{
  "rope_base": 1480.0,
  "init_std_up": 0.0281,
  "seq_len": 512,
  "train_tokens": 903400000,
  "steps": 6893
}
Each number is 128 + 24 x the weight over its row's rms, rounded and kept within 0 to 255. Layers, rows and columns count from 0. Numbers have three digits each. The size before them is the row's rms in percent of the matrix's.

# layer 2 attention value, 384x384, rms 0.0309, rows 0-213, columns 64-127
104:107071094158163146104112154131143175127134129105061138114157126168146132141155143145130126125139140120157147138155103148132160122125105140091093160079117094135124141145167120153111099136119133
106:111161134126143150115118131105127143138107164149122082136103151095126124133093149128083104170101149095154099194116110120105151124104159149110113158150128183137144106105094124123092087143172118
093:108155149115113139116114125149152143113120135100113125082139123086098156145120143168174126116157115164146125102120136138139133112135135131115087138109148143111105142111170115189145147127150108
095:127111132111136149132143109136150137154101110113093149190080094118155156115099162110169162102103142114124156066095155144119118078188103121131158159118121103122110127130108120095121128156111093
095:121104116114146129089127160137127159128138123131133121162168142116139141141145150100107156121122109119144159117097172093102133112150130145139140167152112122102127111156132122167118107126130147
102:105123156121124111106150107138125117145108095098147090132167144134101098111084107071098092117132146135164090094149146124159111118131107112134127129117119166120130120106153105158075119161092145
102:135135107102114157121134114132126188128126154064124165133125135139134107100129085101151144157168142129147122159123138089113109136120158140168138087109149108102118147135156115116098135148132154
099:138111162119147153128160121101119139140131135158164127108092168127131171116106144155128151120038158135117111073105164172140178136154130108104086134113121137124080133141106125133146121137154085
103:143140113155148101103134096179124147085137113136121122144153091141100124135137133098103166096154124129120121099103089147115130153156124150152136140164157106118128131145126099092117144137113112
102:123128173124124090136141096130134145169113110144083133130135148162110124062122157101127131109072141093121100100125128130120106121112139176150127123084140103139123087166125168123102171127118117
098:149130096138153127124133134120135098128125126118114122091206115146140122158102160143130102155110140141126130105109113116107126152155117138114147170117093122139142143173142125125125152109099136
103:141138111124137132160145148106138113129096131119146143128155154167119127085148124069097146116120115068134128164150128143157156149116122138149114066176118130111126097135131138148114132075142066
104:124170120151160149124130086126130146088136141090121103150126141069090150119137144119137144148087116141076155177086142113109102150139165100109123105123102111136136112119107143150135114115155153
105:133094133160125127135108128103127134130125157117139165143144128139116109150146110143147178080145140088106100131154109160147134111165113104146081170140116132141143108148105098156165112093161110
103:134104113134155110100164099110124107108127154084106096124088118141106136128101149137127152137149101140141166161142152115152127139127112131151095111133124097131120148144137120124160138125154143
102:110125140153140113098158123122125106113135098177091087116145103108163142091115140107110108091101139168121134120146136118124107135132167114141160097101131152129114110152126155106156178157126108
100:113117145115109145077172106140125117094149117165111115136156123146126112128126153144143137088127166140119086162126139161107142146132097146152123118158143145133116122095149120128165120152101150
105:130142115096105142116132136131120131122142127133123144127111151101094145160149150172143121150176138161145135135105114092144120127124124155158095083146085179122119110120128162121126114107130151
099:133128133112166133138130152143133138111141117146130061152129155112117134098124107105149099143099140126140197130107143121107105135117120088151136136115111158114089136135126127126116113143118141
105:133129091107123152139071130132150141140146127127104144074123160155128149157093113154098124123147138096124108095133107112156104086131136101140119117164136082150158170110122131128131152125087147
101:123149118119134123124168114150142112121130107143150118142135160134091068124125145112136154140147176149122102136111128148141138115118117140173146072136124123114111101137141126147119141131104139
100:128118106132116138115125139091136130177129134143157109149127148106179169148124140144146099108130178119119142097138159163102129125149122121116147116143117165169103150170142088135166119147120109
097:127104118142081173109146158141132185080157117133109150124126114144151123156080160092100146108135081136153145127117145147116122145137141090101126131103090154143126147093155120127151101155146164
094:151119123135127135136154115127127121103060121106132112113145120181157148144106113115136128131145138129137136125128118140174115091124133099146141120135126141120113118170130098085137074113141153
099:161134169145087127146141132157143142105167124108139128131131090147078124128166112066145141136122144125123103132062107138132108107149146153109154165099113115106146116110126125113131102098157119
099:134136138102125121148114150130123156108100113117157142113123115139086147138129088116106067123134107129117177119106107148137115078142160127102123181125143128112104173126155125144118112119152135
099:141107118130157168129138110108147133111137155108110162058129128132148075133144189142167119081164141076100130186153142145094143085153100104126136122137127109150134138107105154103130108121066162
107:140156151092101144129149079111128160106114113088166099113131139158157125120103144163159115092088100124160140157110125132107152143129095102125096178152177128139116156141136115185144113110111126
101:121138116164178116113098136105129127122146138165137113128140113128149141105143123119153094140148127105133110109111125147129122158140112156133164111095157135151123119143130135137145081139130152
099:108148151092161152121165154134111143131167154117098128132154161190093099107120128114156124109106128144117113078106130129124162126162101148107130073151123147112110122116127105107161132117170137
103:087142091159163092125114133130123115112116110133090112133104120101162111118135124129154116129130098140128138076150180102124114176146143101090090125120153149121150100112128141178119206105107173
102:156115110114088156123159125154121069166146131121090110179109100116123146126116143134138146131106152094096111054123120162145153113165123169136095164148144138139152162144141157120156138143121133
104:151111111126108150147117125123131168130169141197200118079154123164147112119149143109116120135164147146143113140143151107119112120181153092183123111121134131135124080111164128148134084155105125
100:137128121105157184123171108121147145083127134121117192126160115140140171134110157125155119121172150106134130107139132133148089128138100075157102150173147147114133166102139118160115165119114101
104:096102135166126104094105117147111181153119156102135175124180090124109142125104155107095137135121113140112095119147152149127142103156119133160081091144142125138149144095129130164098144119084130
106:122126098144142143112120114104129138124123156105099105148135150087156154083136161116136119104089147136096104134140115167116122080127130137117075150128128125124102130177139150154131168119163157
099:135130164145108144132149106100110134125094139131098197131128139126105142082159140130090151121177102132103112157164128122102138121129125155135114167143131172097071168115171104136187102130168130
099:084146127165114130130107159102122113135126159115114186137110113116111162112121111129133095145176144091100082078140151144137127144118156142137148144135141122153155131131163159132135126132128104
104:108140155150154101120148161151114111108163117122141181140130105085084107112188121138096082118162110131140112122096164168111135103101105151167113134083138129123124146149123136131148105182115171
102:086147142115104105137170131102131133152138122109129119149171105150118115115133117134111152144124188155146134142158109116157159145151137141144158101105114123093111126126110097168148109105079091
101:179115122168106063141112109129123103164150176147162126187145132140105156135131119106123120122137086149146127086082114124136088100160101179151135147131142115155107153157140122106146142143098151
095:116147087139163126110120118147132102143134129109099092099116140123085106123144098136092127116132118179124125109131106120146101116159122114169127148160126143136119165132129116121133119165112115
103:137136127126118141190145118129149108148106116121083134123122132107103120131152131145126087162149111122099100117101105121142106107145129159155132123092130149165126181148174110181150166135124101
103:118115086163077122107120081107130123136138148136117163204125093129128104157165118087134119146129117067114113124126117144150126123159131183137114129112128072109139100154113142118112096143117117
099:127153102142126139138143116160141137110112138142151101118096127126154089111121144117113132127101149115135146151110119136116122128094143127123153150136105110151132141124167145137126147147135092
101:135121098143111126086137132136118140126102108139122165160081093125120126139121164159109125123105116109122089109133073175110108135096122137119147092141148139154119116125140132125114134099103120
100:121128082164133142150127172123122130118137147143107119131178104144144139114155143142104156152176142138133104141094124103117130131176165102142139122100103146112146136124152106140109127135115093
107:099159130154150113138121142155101151142123113107119123127117133115119127113127105126122143138150151114149158114077124154137131137113175081124151134097110095133126116113136136120121095114111153
097:090137132119126135108148140159142126129123124102160104121136093143144128168132120159111115123105135134174117165177116123134134056154152154141098154105093113103085111145141142108141122128150105
102:140090169142164140131135142128137156121147143135134092125162149107145071130105145141142137115134106119170149072062088153137151143092123104144131127105112109109091103105126128161121212162125142
110:085143106111095093129124149121132158173107138123175106138113146095129078127101124149116112132097137107124116148110119169133134130092151122137151122105096133129100179108111116178112092125141103
104:074126142127103119132144117119114143144135092152148163131153114147124136159140148138157113161158116112140139099089106137124108134140122162099128112119159086107137138089147133127101096150175126
103:138119152078159101128144113128132132159129151178121156146100118122131135127142114129088135122092136122114109099171138149116171102138081125112131133115157149158128183143134098130161102132170119
095:124119165148154150113139111128125125131108130142108106126125078161102119105111141103157118155148119126093100153171124124139137128152138131149110103167133141122144083127124145141136147089129132
101:162136118121081117167144072127144132164111112106130128125128101141164103131132124177135148140133118139101132162152123118137139176110097105110127125121112162167122123137131147107129130103083144
097:154100143095115115152101080125151090105118075161134135128124118141143182159115131160182118119131149175154187169109108125151067148127154098130146118128133107123133204148119125137131140113155145
111:149154112152119139143089166128127161160121146117171157091121092166131097138097119122119120143119151113150136128160109116106125105114104133169098124110117141135108145123153142117148134061134127
106:199148169153144112168100139090118139115150128144077113139160144127135128117086146100137137146118103177128113182126109093155124161122115090143123106110128154111184146131141120135106099109094110
093:138110155169095136112131130150119116113147162108152076153107152134118111111125112119148107144135111152159138110124096149138107102155098107157155119113120151119135140110120119139094089140099132
100:138101120087121131114132110144127122141116137179125133134121106135139107144161132152163132139061171132146165119122040114174121124101124031093117106120165093131100160158086108155084138142141115
099:201118132128173131152147119135126129090168134117140112111107113110129097159125110145120130150114115122156144152137108120138095098106144131131119109103122141118105118180136156124097150174097178
101:136123157104098127137147138153112124122132113084126138082180137108108146136134123160080104113154118109110121092120129135130127103123134129120135146120110119150083117131135121144156144141159150
103:157145130137130172127140070122124146130115139114119153092145129139126137154124113124136153132126147093084142182129165094126139088118129115106114081132133128136160065142120149161112125122111109
103:149161119098168099140160119136137185108144140172149069094089132109136140147130158136139140132118135144133120132102125132166094108079152117097187149102134129133125135131131111093169128152159160
101:150132139107139101163133151147142118118119143113088132146115101150132133130099093141109118105169127112129185155160122065146139142118150157182164108084164140110161076134137162139085151145109116
106:129110137117151090129127129156113148110125085172137142138104107139116103148171151117117141115141104103135132098100151156136114126130114153150151081117098096137124113140126121164152140130076138
101:116128131118112148141178106199137113093104106118088166113097104106110123142143122129155109097131131122114149095090086128151154133092135101114119111192143147122130138115115132138132177100172163
100:172132165160096134107117083146139119152112167102122120088079104102104149167144097132129130122126112101120092111134103140159132113117121146137125136123105153111122145124138141134126116069121107
104:158092126085119077119130181113131102131143110104149126171177096198118145135152124125129124119088099158145133146109128088126107131134105146111127139155128129130153122134103134106115162128153100
098:161120159166129131121101141139127130117169123136129120147125137099155085129146171119132122099130098138130118165107117113117117145116145128126139135174119157144166107125105135113103156161117146
106:135129143085121150118135133104132146126142153142081117127112137157149130169174145134150137124098114078125131099121113136157108170135149095111129149111143077161119149135127132091128107140157124
102:124130112135122111149138129133132172170106141089100145144103146125124118139116118121107154120112096112126089111141128143120160120150131150107104103135171096141148125121100108144116144112167124
103:139148231129157142152152128117131152141099120109162143127093156110091130113123132136128162181103118143137123120121117126092109166096143124154138097119122103144146125107110130105147123150126125
100:125141143164136093138147125150137134129119115193173137145119100134126129140140103143120099083129122089137132114121134133123119119106132143131138113104168138108101091118131160128115089126079158
099:141154148165146100089128131123121153092090154147151130092111157151108101102117145104113116111073130090134120090137140156135097134114113139124130089081157105116094122154158126158147146122124131
105:115123119128150111159084187118131125141137129069152134134112135129129172134113138133133126110163126125139173155170093135103148076150131160133124144118104136099128114117151119163133098096166118
097:146099122087114164141178144119140115124076111144162107107107089126124136118136163125115138148089121132106143109160121125116144138136110114128101151135166137118121095134127132110107117131175108
097:124124079148130155160155138112115104115095138136132055162100099117123111145121131149122101151120164137163102138119144123069136175158171129113105129077174136125090112133151124137132099115086133
106:119110162133154106116104144097143115119158150138144159119125091165088179136122141202078153127109113171106137169128156114164149103122101192123108121092075130122110119125100127159139113144153121
099:127119090062151150158150098137137091120132148124102150160139091136132089120129121174145146133100118133139119107121153138127139096135143128133103156167131140139117140150134091137146135150143124
097:119154133153113156134117143129097112113131122132147121126088111115124173091129132132094148134083121122156113108132161129135135153144125076145149137119181122105098145100128136157097131094129132
104:137154109092104119128127098127131131137157096136154112143104095112127114132113128093108078137127110142110176132049116093131133143159154136151117149118116093131107138145136130115055127139096111
106:136133161124172158120163160094137118158124123124107120168102145092144149104069103098102126149123100091116101157089149081102127148080125121134132096118148127115131129111109136154136167139118127
099:122141090153160125134132131119138103142138118134118155172148147116118135098151152105151103123111117113074125122184168152182116079175126117112134160165104137111108145098124116092141089110122147
102:157115155100120118115151133130148109146134147150149102141183115130099137155172134122162136101065121134149119122167087140140119098114128122105154106127114115111099121122110098108137134115180110
107:150135151084128122105164129104138119136120143117125094138117139151149117100136150063128118130106152106110134134183141122107109156115116099078132108148131132104150090155139153141117172133130171
102:096140164097131115124135106139106152121120140102125141176107154102126109132129124147120153144090106116137162115087110121126111138142152144185156104147080127134118173132146106146113137104135141
107:089113138139152093155124152111130114107099139168126152108157139109109095139145159142136143141144135094151169144118170141125160131152102114145136101101124165152141116110109124170113109131122114
109:151118136116164145104111098104135153100099131083111140135110149115159159099163176147162120120117136083152135084110181174124111153120157137119172094139158117161160122119121140143134122092142121
101:150104142124134093109152117119137142146119119148120084113161112159128108126166145132094170117137126104133150141149137121171138121089155158126109118149135103153097092090106146087133123091113102
108:147132105104132096153100166114136121118118157183137132128102110128156080155120164176102148144086154131090172132145113136117145102106106130119119136140123133110106148132148136151084181129135124
108:113095161109118122154087130110121161132112088140129127070146099150111132132126145138156140104110131101089128153136143094144107155120134143135147145127146131120121170139130141122165122122146099
104:081128136142151164105116153110137136126117122129099112171126160088077128106142141140148174140146116142139154087162144136149121104133131155110162123096133139110118115139096123169110098140094130
100:119121129078122120119097109113152122146114119119084098187131072099149100131140113107165154146153097144129105083075113138148130112150108129093154149104133147146141141149137134137124096093166096
097:109109105107112137144089149145114121138124106043088063103153136146162184113115141145115109123124080120135152136180139132140115146170145109171135154164146137106148132124144128118159094126084174
102:147071136121090135127104147113121107150160124116157106109144143133138148111156157140068127121162130152113123134084145114140123151082123145148150128120105142105105095128129121140144141109138134
100:068142086133140138145098087111119140088127096122139100149150140138104120141118133079095104109117129106167114173176222149110128156128121163123114134182141116121136093130133134113101160109119127
103:123130176108139151125147099106127147137119140113143156138155095138171094113162110135113086127169123098150113129140174116122116107124112161106158124109101171132108133140161095141136121128158107
102:106149128138162130127108128133138153152116124094074140162100099125138120144110143147121137136143086132145143117077117106114094101085155128119151112184089121114147123130146121129112149102149147
102:156096149101117117130123161142131129155120133087166140087116124150113175136127159134123106127087123159162136129120132110118132120142123140111151088128142104142149151151087120109153133114098105
102:123111130120120144133163110158114149124078118155099109128158094155147116118104086129084124125108132143117160117186133132121139150102120149126117154170160111134146104107115150113135137142129053
103:143154122140166133129132111146117096107154118129105121139130135095103075148196106184113123129129164180085109116106062139146132142078146173180127147102097122124132172119128124105122088130131150
107:114126088112121105125140138139126144103135119126127162150114151163120136117102086130107118112127105120156124141145163103134145118114092093144161101150156140137132136124109126127093133153092110
099:161101145110153179121177126152121095116120100140141098120151147143142152105135103146164133111128126097131099093141171144153122142117130159155121121116124133150106114145133155107117141144131133
101:109133127130128156118143156106127141098121133125123114139112109163085131159156122140139161106140141116164133159132141114139122164134133166102140086137128159131140200133141105098126127171137149
104:141131121165132117123112128115142063119150135088136129149169116122075134115063114093121117092132167129141151135127145111139108136104162143163125090128142151109131139140104156141117110140128156
103:149128126136151134109129106100120140076111105171100078121106131133110124109152149107122130154124113129100171151112107141104099155096138125150144143154140132165130096119109149137141168119065117
103:101128135160112120141139105139124158122141119193136169092132134150158145121114167159149129147117138063159114062075145114137104172156114124120146158160116094132103148168130136101149126167152125
101:094135122194162105110094116099114150126165131122093111111135137140117136121136191112148092126158133113117105127071128134155173120118119085146107112102097123119111129115114153126118120084124149
098:139160099132172123094155123113127137151173143102158153153143112114123079110136087119141151133120128085135102131112117121140123157111085111145132140104125122109151153103120121150134119113138148
107:135120145125182065128115108133137141123146117142117164144124127117133127133170145081129169174115131128110143122130140155148102171133126146116131150152113130122185134096128136137117084125140114
090:142144110123089092120120146104112155158110143132122132172126135102150146082115124167137118156138122178126132094182171116151089143140138153158102081092120133155116152143121105104119141145114080
098:120126139108163147115097136123116152136125160149130104083078144159131142150107109125152089134130122114153143110133155136118120154141148116129148097104112126123152110143144150138084098098074173
098:085108134157156138164155136131108125120147150164141161150123135128133083108117118136130111135127124126113132123125181135105161131160130133115129146152106173110122139135156098152103102170134126
100:075150129114089126116144132125131135177105165116149178133131151169182165134113125091126118153121132082125165154092133117111084145101149113095162084172105131111125151127123108140125140118128132
101:120140121117150139140130110130124106149135091166078129133130153095136149142116170180155101101167105118141160105113095153145164120148153113126141142120122101131152128097128119131095069086140130
101:128177147190080127109135134118143132153104145088131132141110112092097108098169096124115126091119140177142131152147178141109117112181132075134157136173125134112157131125106123092131136166094101
101:131152120124141095122077138125135146116137098137093114099110146110161128143137134140154107158145148154116135137117146098124095133132152133131099128121115143163154117091113167128162160105107131
097:117148146109144120102165138109114152104134121170155157129156122112142129115109137182129167148186129145159108141113154130132113178113132109089114095114159132130121107116113133106144144135107208
106:099128141134156140120155161138140113161120138131143155143151154118142122147135138130118136153089112117125137167108092137105128111122139118166127119143094139125142131107098099161117158123177114
102:123143163134146114123146157158137075150105134111100154093101100138104137110104118108105139146086142109136128122095093094132143138096107080098152087124145122107128150108153136148108126138123166
095:128124132087123139177123125145117157151087130155150112095124138151141095108160120112123156120101135137116125144126092112160107148110166068148170098152137161165095100139141099095140156167146102
102:164146091086174126096073111154148141088153120125147134158145119135094130141105118142138133149119117105129156135111071155146111115153093116171126160169109128128069166129155120144124170127140141
108:095135120134119118101150103103125131145133149188123119135119166136135131136134136146187114099126131110130163081109167153144140165132116150137129076123142111131120101104111114130137157135173098
109:120089120168115154144123116119149139118111120157166134145150150114105137097135152138102113094117115188153155163123110140101156130138134147137146093166114138116110114145138124115113142110164074
104:156148120141112121115125128124107162142146114157129100193114134129099141149096152145119120142174144148090144099147082093161102108125130145127100158106080114132098137126116128115094117114147108
094:130110149120135104113104072114120105110107158153106071088141101093089123107154156123123139123101178135126107171069109159113115121128161067117127119172092135114129124160120151131111120120123118
100:128173126161113117079171099093130114090120127143156122135099162100122109136142165120151123147133122084134105115096151145114115155099122114130119155130139102144128132144113136115136141153147139
099:141174125109097146125124107137147148108116135173111119167117111153145117166136118101133146154099096135137118093113100147139108091172115157118097116117137159127135124143124133125093130136138122
115:138167124117166108126123141161116090145137114104146155118117109121148154123140102162123083121127105152102162185102131112130122141095148139141102133119163137143157141137131098118136167166152135
112:135116145179134168116116123117111140111125155114109108143134114130113108096118099114121133167127144118149126134108171158121136129126094084144059122154138129155148120129079146130117154108161129
109:122094141110151123080131088112122145112105137169114120065112117121116154135167130135147169140131104116130148139088116151107134150126139083167147183151115076142117117120103150121134150121170128
116:139149112155098100128123123156123155098134105137141178131103160091120164126107127131148104111095125141132116132089143164108145132081096154100139107125122124166100152167137109120115102106166084
099:140140119128159157113109099137149095075095108122108124202171109139160151129123102148132148138077159148114126138104183143142117064101139154151105116129141112123114123143118142150130106144112128
101:134128126141110145147119097149135099171100107138166148101106171123128145133122118140118125153121136094150131154109126130143101128132096170132130130132115128081122105099107120114110150150131116
115:099119119122132110095162142116122168096136127181105121155126145113133128141128093136134162131112125091127172104137083132129140154120130149117130114145105099165137162111159141164112145142132145
112:140066112100127148097161135100148181117125165102170125159137089117094143143090139163134125130114144167156148135070127095116144139100156128109093110134145099104085139154153120101105125121105163
110:126109122090136113123124122138163090138148122114156144127152130139115096164120156132128105113132141107120146113137108085133119181165103104148130120136135138116154148124132128118096180150133108
098:093161113074147123128137095118137105112125146105096165134150134123177101114148167124108154100117138143102127140115110146111141123140143102153093118106125134133107149154082150140137130154094141
097:105127107119133165105094149108163142121134152094147128099106122099130124132179110141158130102125116098154142131101125131106114144130132127172101131124069137147105119154167132138122167124134138
103:142107179106118141142164157116106191120112102129124102099108120142124122071132171119116110112135152122139139091116152109111129162099134075101147102064146136153127129155133118143166104133106129
103:100107161129096128163099113145120143129118102137119156117105094153103126093120089132102121126091125107117121128111185129166157098087158113146111114135134115118096144143115143123102098135158134
106:119163093142093130149118149144144127150125135123100176184140133160151135148081113140140126148132113132130138122144125135121123140120124141146113120123132136123130152114133138143165160121144144
103:099152155098114092096120103121107145152151115178155138121130128114151134130115107179127150107117122109124122169169116137177134130141123137177137120073126146152139093093098138151140116097130082
109:098085143135164146172133091151118139136101110162168110125111100140101125088163110137088134125100086119116129123129119115122116093123107101123140095111116093144142121100115135122144113113142134
110:132119107123084140140170138105132121079107142175111068120178098174097128128132111164120126138106121101124112105123117106136136156089095121145102151128155093150107121102088146118107084093128138
093:111135094164114111133176127090141161106118110108124108124137123173101125127099138127136178163139125097135121125163100120107085182124082116146169176126143153147090142149149105140152141147143132
105:085149157130142142162101118130142154134116115118134126061093120113115118102104125127125096141121126118127155159099147146113091164139111088162158137121073113109124108093138141134131095114118131
101:125130124086119148116133114122134117128172125097086111153151147099092159151138117110061146114114138161121170103124113096127102138132103095126135096118148112146121161162096127109158133125114142
100:169149114115095136145151096117140141109098129109093099161121152111118096143132118121119126126186090101108182148138073088109137126145114131125134151135138142095151163158165125131144150114126166
101:139128096096126141146115146129167125119120102113128102090108093116148108130136154128156131127099145174117111127116160134136178150122129075137138156105127140149153125168152125169129162126157128
109:150136104149113102160158115133153130113090127132121109121133139138161128135143128099105102105111154095130096110133132136181132178131120117081129106094140124148128211161191132122110117170136171
110:149122138112097117132126169137154130131109089080126143143130109114162139116108126110131184122095089109102161134174138137164127182125121095148150189123131100126141164108103138091124166147145091
111:102098181152151124150152167109100130118106152094113154144082145116165127158129118105118136103129126123122110159103132132119146134098140134111134136115149130123181135117100142101122129181111134
108:093118141132104090128116157103144144133139130071107166148129143147107119129112149118118089067118117121155139158117138115065109140125108144118122129103134147122111151121109089135173138110084129
109:119110123168108117154106163149108106099103120101127127125155107126107118116099129102164167162108138099157155142112124125134163103107139137128083136108124118138114175104142122138167144111171164
103:125122108130114110121134117130156115108138121101111108121132136141077132140128117100163144120067096121114135111166128137109106141142098112122104117137131163177140116127086141134091158115158124
104:138123115111118150148142087116101106148141119151161118124140152154127157137177115092164090138116160124097142144132165137154103146105160093132166105153131130141161152130131141120156109166136107
101:098129083140147109115099139125150130133089111122154118108107113088118130151095057160148143160136105121155102172171089135107154105127154133136139102166105102131109143144101136130094145175154134
105:076120114119081147139124118125100086149105141119123101124107130134180105123157102107140093160157159119127128132120135132105106121120108172143171147125128159115083141113123144099161138155066119
105:125127082117131159159137154102156141126151134043111164137113154125170114149135128135104130121159134160147149074166069106118115139176138098081160150138143169132095101134139096132128129152101146
098:135092168086136115124147089135111125093119114119143142164108072175120123119148105104162166124160157176151124163151127100149100169135167140175146149113132125105169116111151114138152146096134146
092:110112108144100097109102168145141169102149112102094127206116144101095109149129134133101135199126114113101130092128117131133113121136099118143095157156174155151093123108120123144097141099125145
091:111130088129134109143142154103139142146123101142116120131119096153134149094128126079128132158157123107105120150088123131157126136132138125127137128159110170146166128163157113155091111167106141
113:096120169164107105120098123127106109096128154126155169129079171117121136126153121171119107126140152168112143194164156117110129095105072154142142147160130145141089119095104140111117104107102124
096:119175125109159172131144155105116134153156115097077151153150158112134147141124128099152104114166101126133124087092139147137168088178104139098160107145099141146148140143109120158158150131100107
100:116141092102088122108102161126125095109129110136139123109146123203073192109137118096148144161105126118159132113074110128140087115103107120154115089139130134119129095121119108143153157134156170
107:099114129118136119155168143138104131103102137129179100106094147092114117106105119122139102153047112098151155161163177122166122126093154144150094093150127144118110124091112126132123153107143160
109:116125146139154094128132125135112118141112107208164111106180100091142090142109147137131141126142135114118083116150108126128124086194121167137136113085135147146102155167138088111142098113141144
112:144144117096181137154127131117137109152115163153115099113136105098117119127122126164123108111145104089118177126086126156149114191121107149150105162149123117143103140073107143131122151124157122
102:114075144125146120130121123149139110122132121142155101128128091117121125140127119167124120109136128115147123115132144082137149151169167135158093109154129158140142123130101155107109134102139128
104:166155145128147121074160087149101099134147158156146138109094125085113122139138178115138136135117145138120105171096100119121129127107115166176135141138166116163135107118121132098100115128126135
098:112111128145111123151151160121128132130145148123104095135146144173133113128119188095133135096137105106141110081113128149095168148148098116095109159090128129115091118155129104150132142088106109
102:104121127121117122106117110132115106112126126165133112094125124140124119093110110149126138133173144133154136100118154146119131133101156172111154104139096081133148110160165117154124154102154153
106:112165163121156149080204156154112149106154140127063101203128127099135108119148125093175118154130163106148148076141115111138115088133122167090123142140142170150108132100093118103121138153096160
105:120144120128159121168142064133143132117134108108133132134137144130121144132148157164094109119159124113135087147162122145141076140122095106121127103133120112112116149114145147164131137108102086
109:077115139090134153152160121119146122146098099134090145105105097117128109126119152098104133155143149116106115124150091119117129117157133126094104119161150115100119134088126130132099155165127132
100:141123139081140111142130149120150089148151159137099156088153097118153150103123144162138169126112162164146145138144122110154133143089109138131108060160120100124124080105063114097105136070155114
102:134128164111101082136131135108123161139106139149119071146151122119131113098113089146110139157160137144107165162150146141123157140170128107124111132146160136136192136160182146149117128106111141
105:139114100108156078144097124116135102118139173128169156124111161136141123142138158083134124102122153137106120110135114108150114113092128089180110111131128097131097150168100172085081164122143099
111:125131146088147112098125121124096154119114147169119147070130121102115133131111152100119130122110143142137135126076117129078131116132153091112091111128134147134146088166119107115103116105122160
116:137120143122137148152102118093142112114113117093120169170135124151120164134134143149122148154082114099145164167163095093142123127113110112136134174092154097147150118123148149161116159122091127
102:111133116131090146084111131120154138140087147116113125120095142103121103149115168125131136116081085112141125131136104130096149133142110139099093151165107130133103092114092134140125143124169083
088:123139097107141132147112128117130134167167142111114140144107142141119120114149084169114158059119106148104135144148159136136114084104112153141137101139132137171136103171099111126145117108123111
102:129165143103135130138114152151113155103152103142125196088139164103135141171137142135152098155097106143105126100099146128083143137156134150131099136076094103152156091120099118081122125136127110
106:180099102158116107135156120121134141118175103087120134175130145107142106091113122104120095111130142158111123113161143091103134150130123112132112135159150095135135128109108149133111117084060147
108:085129146137164127104185100159129170124159146085079111133108131128163126121123148056136158124141141102116108099126092136149123144095115177121134114170113098128173161143108141118091149111121149
116:134136116147142165137148109100131107100132132151108086093151137153157098124157143152133118089147122166145158184133135112126147128101151139153117095109139106134106131146104169109101153152088156
108:155109191179111140101141127124132147146151150154119112106095135119120138116165092105130139090122106115125111113148112156157099160155137134127123093129098128139151169118108099118155122099171141
108:145093105167119133109098150142147138144142094122145090101167145078099133146144168126142132151110084134166140083123097134127128124135099109125108114165133126106107125086132101160148165126145131
105:087107162152124129127120083131132154110114156109140125133136106085126147135125151108150143140117140126123100142162145125151146091093130132128109165138166127087092138114102126136122130153121173
108:167105084169116129125130153120135150100091148117112126080108170131141160097121178091128118095125103105124136080154098112104179143111136132122110147125141106157111129113159135098134143121137115
108:150115153104160131112127149124115100138092150123133120126133098142146126149146136101145155108129144125125162135155105152150167114132148149133126084105152100117145147100090132119136143123141082
101:147122106116138095130159110121157136094131150083176115181156175147109156127100145105173162083156126120117129109091112104086125134127108096093091107146114126135131131160110112114095152124127154
109:159132108131158151124150098116108135117127106107112129111157164126119141160159149129120122115160132121141144101116084144141154137175142103114139113142128130121139106151104121178105137141095099
097:117132095121132112138103143118138069146137132153150125110065136082157145092167099109145117088121125123109158138140131084096164125130155128146122095117150136124111086134110164136103160137144086
101:131127141141114094138101081133115134134120127115142123090137083074116132138100123141120092112120131139120095123115151140128151097131135167104142117111097125097132117166107131134127106153136155
093:186142127116080119104122113122108175092098158113160129065128133117103159149145125142122127134121113128104099093107122139120130100090122144155143094139139106134110138120106137150108135120084165
105:095131152138148113137116155118128130121096120120144102103139094152093131172106139119088130183144125120133114097128100146152137155134136119112131128096107136100142180103122128146128139105107149
108:113148092118124156119135152147148143159080118139082128102113104113137119136122146140142076129083148124120128117121117123161147139111130116095123125124149159139123133106108117158113150119101132
096:150127106132094106158158105125117112146120183134129132143116135131094115169156153112119142155120141151107117130123088123130116124139150114139138078170108126125137177115165146106136137130143106
108:112120148139106110117165122129106114156138106144153091132169141165136149132163077161091113171171136069160138151112074122150095095133152127132149107123111112153128161161156165168149148112118123
101:054132145101071133114113096128145154129126157142177141157129100147150150128130115152142102126086150130143126030087155100131111135160150121099117122091099113110106124155134137154128094140150077
106:082107141176132152150110144121120092149133089097130151113120123106124131111131128126123111123145112087132164132137109138163119162133157092112128145122139123110145138148109114115118142105122152
107:075095155171151131092134132122111105137187089075153170127147103136118155151138135114133113156159132113139099139139147123170159127147148096147093126082136136116198160111124142127102133161117151
106:121098156091123151126112105150141101138152098094106120132133131136092138109134152149133121169134111133146049171175125121116125117166146115099082126133111126122137159088087140153123109082142072
115:166100164155085109110127117106095149159133131121131114115129184072117122124132090155134158143111123092121083133119182164167123119171114125162126119094131134116119135155105144103151084089133101
111:155146138111148150111141101123130151108113161119107136133136145141136111130156132083104101099143128113125150110138097126115118137125089164122157145140145134157182098133129158118126136152141146
109:138128084127137135109161129084137129148130122165111151132110126142098163122132131148108149124180142159146159162117104122120119097126172170113117079119138105128122090157127144143087137129125147
095:165166126119138160082149106139132111113118105145087149146111167140102113118140152097171153098131115098140138114143108133088083136139140139148082132111155133153071112144094093142118151119129100
101:129128138135156165148148107126108173129159107160179125109106100112111084143151141135140181130112119150141098075161137164099127136151143083107105154106142116148098101127117116117119080148130159
111:094095146121160166134133107142112121131144106129163137136136092133102122096171139124144135140186110188136105127095173128140142154096141165146100109116157151121150097144132143108154128135100157
085:161130080086155153145116131124121132109125135104149113165159184165150124131109169121121131120162151093119159123105125134107106119093116141136084152131135114129106150096081133116111125141152116
105:108125164125122105132144077143139123141129096114122116132071090113106096122125142124126106124157160130123095176112125111109130111135142141114140141156145156132166130169165122092150165094120136